config = dict(
    rope_theta=10000.0,
    qk_norm=False,
    dataset='wikipedia_en',
)
Each number is 128 + 24 x the weight over its row's rms, rounded and kept within 0 to 255. Layers, rows and columns count from 0. Numbers have three digits each. The size before them is the row's rms in percent of the matrix's.

# layer 10 attention output, 512x512, rms 0.151, rows 445-511, columns 192-255
095:139165110148154116129106127124157104109139108104106124137132109103152138178124158085117130114074136124139123144169107140147094125122155133154160128154080160181114132136119129114111097117141108
100:132143159152118149133146127124149137151156112093166163154168121152154189120131141098114131122128143132114123163137131118132116133138136139166134124143139130147134131125137111138141115131148120
104:133097105121128124114143128155128126138114125127138122147123135119131125123135151140189115116123125122103084100148095108122115108131139109143127123160141157147138129124118080153149137119108146
097:139115152135148124144129124132157119178110122132132094110150164138146150143126150119113134123146150110102104120128149089134131171149135149127113112148106117126114134160128122106136122074123127
099:127160128122108135127115160118092134171144134108117129103108129147171130147109153147116106172107146162142151139116130128130120147132134132154122142131131136112122127125091168109122149143168091
105:129155131139167140140128132107106103117118164116154141150133170140127114099136102116123152152116116129134144126148115127150144156124147149146158133105109136144117132121163148133115101091131123
096:156101137139162150128107156140120113110121158115108135119132088144134103157144135123143128119149133095124154117105144088169152128130119124109139132108114129119135152147094123116131106118142131
104:145095151099117144180153129149123133115140086086100109127117133133137111108156129121137163145102118148135146119129116118121146137125166101122119105126135139137147143098152117137158101138148121
106:097158115132138151111132130087133102148143146146179111133074124155141135135133109132127118117149150140123143110124148123110124105164126130102122145143104138107144103121110172119114114160140138
098:145134110097073086150147131129148137162149122122161099127167172114134135109188121165120123133142109131115143083107123109135125144121147109151133193140134089100106114096154143113129144150108135
101:170102157093117163139129095129127121146148121101142125104131150131158115142130109144122105111128132131104145154137128151154119124132110096088145113139119108117143122139122138115146111102111125
095:118128106133145108121120116104137111138116129122145118147123169163117147140129134122102128111134163092107116137129123135144134153149113142088145105134125121141095120141136128107123109113122112
099:130133126104125102134103115150131127126088131156133128140127156121108097151142105148119119154172124092155159117130105134126142076120102135130138148128121129153082119155131135136073087102143133
095:159133118113123102114149131123129143148099108135128117095129132115153111119140126170128131105113127121125137141099147104146136140135135120156143103122103128164088154134137123084150111149132135
100:138162121128121132122171109123169112172109136130122121122142118139119128102133110129139145130162155134135137141128155138126085105154147146133152126153167135144137099100171133141152147156119112
096:118116150105135114126169131129172140111133147149117142133136152170120143100139129167138118147165101074122120140114125150099132119116129128131105162098120129142109114172148132109140102141141080
096:166146133109142123138138135118156077131117132135133141121115143134136140135117147161144123130109114115154122137114142101128118144148139129130104133135098116127134134148089148154137122087161150
100:141119135151163120112147136110115131082099138126125127159126122111120096127124142131137140117138148115149158123109138139102133124122132117109138136132129123092101175130118108118118134087117115
096:134129116156118088097141127132123129155122134110134157129116152149147147111122117118125147124100144133148140117154114149140116099114126091128146149114095096123122152137143172140114125138159127
107:130144136136124125094105125144143109114129101152152099154165086136099093157120122130123130119108128150136134098128131168092142135140113132111104085074101131150143105150158157121096122139130101
104:141132107129138131112137117121110117126098123096139162100129135126163149104151161120115078122109139108111144135130170089121128138123127118138112142156133131153089113114134125098110136131150157
100:119131119134124154131144172135150160141107137133133122119111117147108135181124120122123136129154133127113152106108128158146106118129128150103096089138138137168111143126110104130136109143099138
106:122117121121127123130132146138135098106137125115108118121108159127138139121127131131128098131122158083098104144169110120099131102148137142141124144101161134134105112149113121142149126131124133
097:179115104122145146156134115105134165106148095117143136130120122134129159119127134128145119153139104141077118117101071131111126129131160132135118154131132146127110123101162109117113150131137106
109:147136136132100119120153133102118148114163130112115139077098149107138157127159113142128131150094105144088084114102150107114115122134125134146134117156129168144104111085135120112171111141144089
110:129126145159121144136129148139130149126095149111118134129123146128138126137102141108135159116113107152112144122135132141144127107138119107122109105136129146141101159137139121128122145097127169
104:152124140161116126106128143157127127163141136117138137150133104132125127145097102127116141108101140121140140123111121141144111136139126116125145135144125134170165131123139155143132133134142086
097:176158119135110133126157154128131141118071122158124127176118122154102099162105131168112140109146134099136121102112117141112114134169138158129136125107120137130148110128129155138134106099103111
099:133142133168134138131114123152139123100139143143162111142143072112126076118139135125121170132131137125133128154093108151144124112102122132123147119134142115129121129113129127139122100125138128
102:105114151112147110128143119118117125107117151125126147139122140126141130127125105126151125119130147134159132118131121137128122109110131117138129131108108137149098162145132128154135129110122130
088:119143123129128127120142133150066117133107101133119125166122125098133121092152153133158142143143141144112133117132143135139077107105148139116151132110142114136130127146112095113142109140123175
100:155143150135124145134138128143152123141105127128117134141147105110076129166144124158107138150126122111119169101100148142107073125125140134137113098167156103131141157135136119101123107109136142
103:132145129094113108099127135097115137134135167117120136138102151143133062115120113149117127150144124139131132126110155134144148111103172139131133113141125189131123138120159144155147089122134136
104:093142074163126112140102113118145141106124159139131114140112153153102154140137125119164146095112117131125126155137127099140145111103142117150121112124159146142119111111123112121149137119156128
089:157141144125125149137138117148121124129121123115075128167129109152141102160124135113184147175141097111119154134123101120108146095130084075141112131135122114121173145133122143148157157101113132
101:114132117126161148163088103141117144136148115104139140115129118106132130124133140140139125162076117173099182091126110143127162144133100080152110113128105117118127156153129130127151115138150131
102:128121150145116089150164124080135131112151133144135124167145132168112169108170139137153126063136124146137118111141147137092095161145086128171144135138153134120129129131170134119145168137114126
111:100125141148128124103125121138130108116117160109144129143118114132142111095128127112104116134129150149152144145110103117122120146128134130124127159150110117131090126128098118111090116140101136
103:114154159101115157124129116146155150139115142106132146154112102118121104142137100111096119104169133124136139147131142159133135141114136113114153132119139143115166122148144154149123140092113151
102:107122148102113115148132142107145111153127127129109091128132134118135124119123158131121146101080132143137115147177130153116134135152119144150147126121110121112125139131161122128122121118128122
093:141130159118132158099110153120119130141162123150138128131135139113170130148133151130132134140129170129094123099131130130149123128131130145107157139097111128121141097134116103153113136133123126
098:145138124129121122109094134160138164125127123135166124144125104149143137116128092123147080132142128116126143118110123137126139127155147106101126143138092158139109131129140117121124113172167127
107:115146096116139131126126112135129148106120105152128136128125130120130104118138091142124140121098107116154138129101123118181176102119104115138158128088114139128137134108115126165132127113129121
104:153137132123090131164140090148160146152153142132143138087174113130109118124136100158105153106129120118108075142107128120107127154119155125122129115132116120145125116110125091149129152108128118
102:157128111123122134102133106147157128124138122148128128116131108115143126130124107116128156107125161125122101095104117128109118139133096114124147154128111140112120092102113114136095121114113159
099:099127127163124109124132125161132116113116138098121128138099099131134119110119144119112127114132117167113144133149115145097128115137144116118099129137112107136122174114115135104142165124115155
104:125171113165143164127131145133168150136148120144145106119122107115103129121109129128170130104104111123144149132103144115128167089120104130120121156158122113115138149151164153098118143144144122
099:124122118115082125120141149126116129129089132129153143131121130129141138155135150115096118150115133145140127125104136164122113137094143112118149097134130133111125155125134120149120151144105103
102:133128123139117114134111151091123103114107091138150133169128144106129133142127170125121091109102144128134105155141119102130132129114126107150121125156125116116142118131159145117120125116146097
101:123131150147158123147128114094120139103120130148132129175122118104102152144102132109144157130128105125111140162145123101096168143147124114110129173124133146118129133137154118107102165116132124
100:097097117187151128104090106175122088116093121152139097166110124158105107127123119088126145106120130136126116108162138128146117110152115124126148107089121144137148130131146126129141131131110125
095:141125103165160127098143159119123135170128124127121187145140120142170108158137129134114141140088119171121120117160121127118113145166126090105129132127120087108115146073138131108131151114129113
099:145139140130118131093103138124153107119147164124157123118123117138142115122124123104094151111113142143140137141133123105148132140143130133120140138111144107121121125151157145118118132137135106
098:137126117105107135126134139147152152141131133097153114123115130096118136148110090170143155138150096133159163082124109127117126114118131132113125139130127113108130135153142154098112151128146114
101:108117097138144140132070132131113132107136153140124120121144126167119149145145134099122125128116126135110154126155113144110148117147101085128113143118107148109143133122168132135124131126124134
104:100140145109123144089123136135142149129125101130097110151154091123162138128101154126135146135095126143130154103123133138149128153132143133134139106108094144131110129126156140152108123156160096
106:094146135105154143144085135126140158105133127152117127110128141099118153185103105101129112104121143123133164139119107122111140141120111133155089130166122127144127119143115097114130158119134115
096:128124124116111134108114138129112131095145144137107141136130097138132130135094094112113131127125097159136135132117112153136104112116120118097136130118128110132128153106135128134135132172100113
108:122164108133142125113126129096113144136141152106141121152138133126110135130124143130124129135157129106106134151129119134116137140128112138155149128121118121102133131130126122104132125130157115
102:139151160135167134129145106156119123133125146120144132144143134123142106128131125145118133191151118102149147112148122136129124100131122142119131119088148116088125123153087144105117127101119117
103:125147154156129122110163128121105164157141116133107156113094131126143138104090138122111169139148103144139157104087130132141152131096132120110127165121121110123127149121152140131138146128111140
108:089104142137141125154094139131117142115118129131106128129081115131138107129132151141135144132093135182160131141136129100113129128122102125128147095125123164140120118141130124155121152153127113
102:121159086155096129144122103128158134134113118147137146164148105111137128137121102088107130149114110111137146139141121114137129146145114127100129135115127117130121127082175130101121146129106136
100:121128090135127117117127151073167136134146119142138129134159137141125128115136122119114101163119113096140146095126170116102168113125137139132101128128141109091155114136115149112116135127131110
114:115139115136127151106118131103167139135131130134157119085132130130146134124114098137095115140078113120112133112102131140120126131110115129122132155127121123107136112130130136120143126146142105
094:141127115156096152144131129112174147180135146154130144118122150119112122114152146126134154091130147128172150120125128133152125138126139102115115141114110147164128126169110144153130124098122167
095:125129155137133151112138129114121101112132129119130152172147106115131142110116091145134145129122112120108142118152126155119122117138088145121150062106139126156141150134134102141159108149105145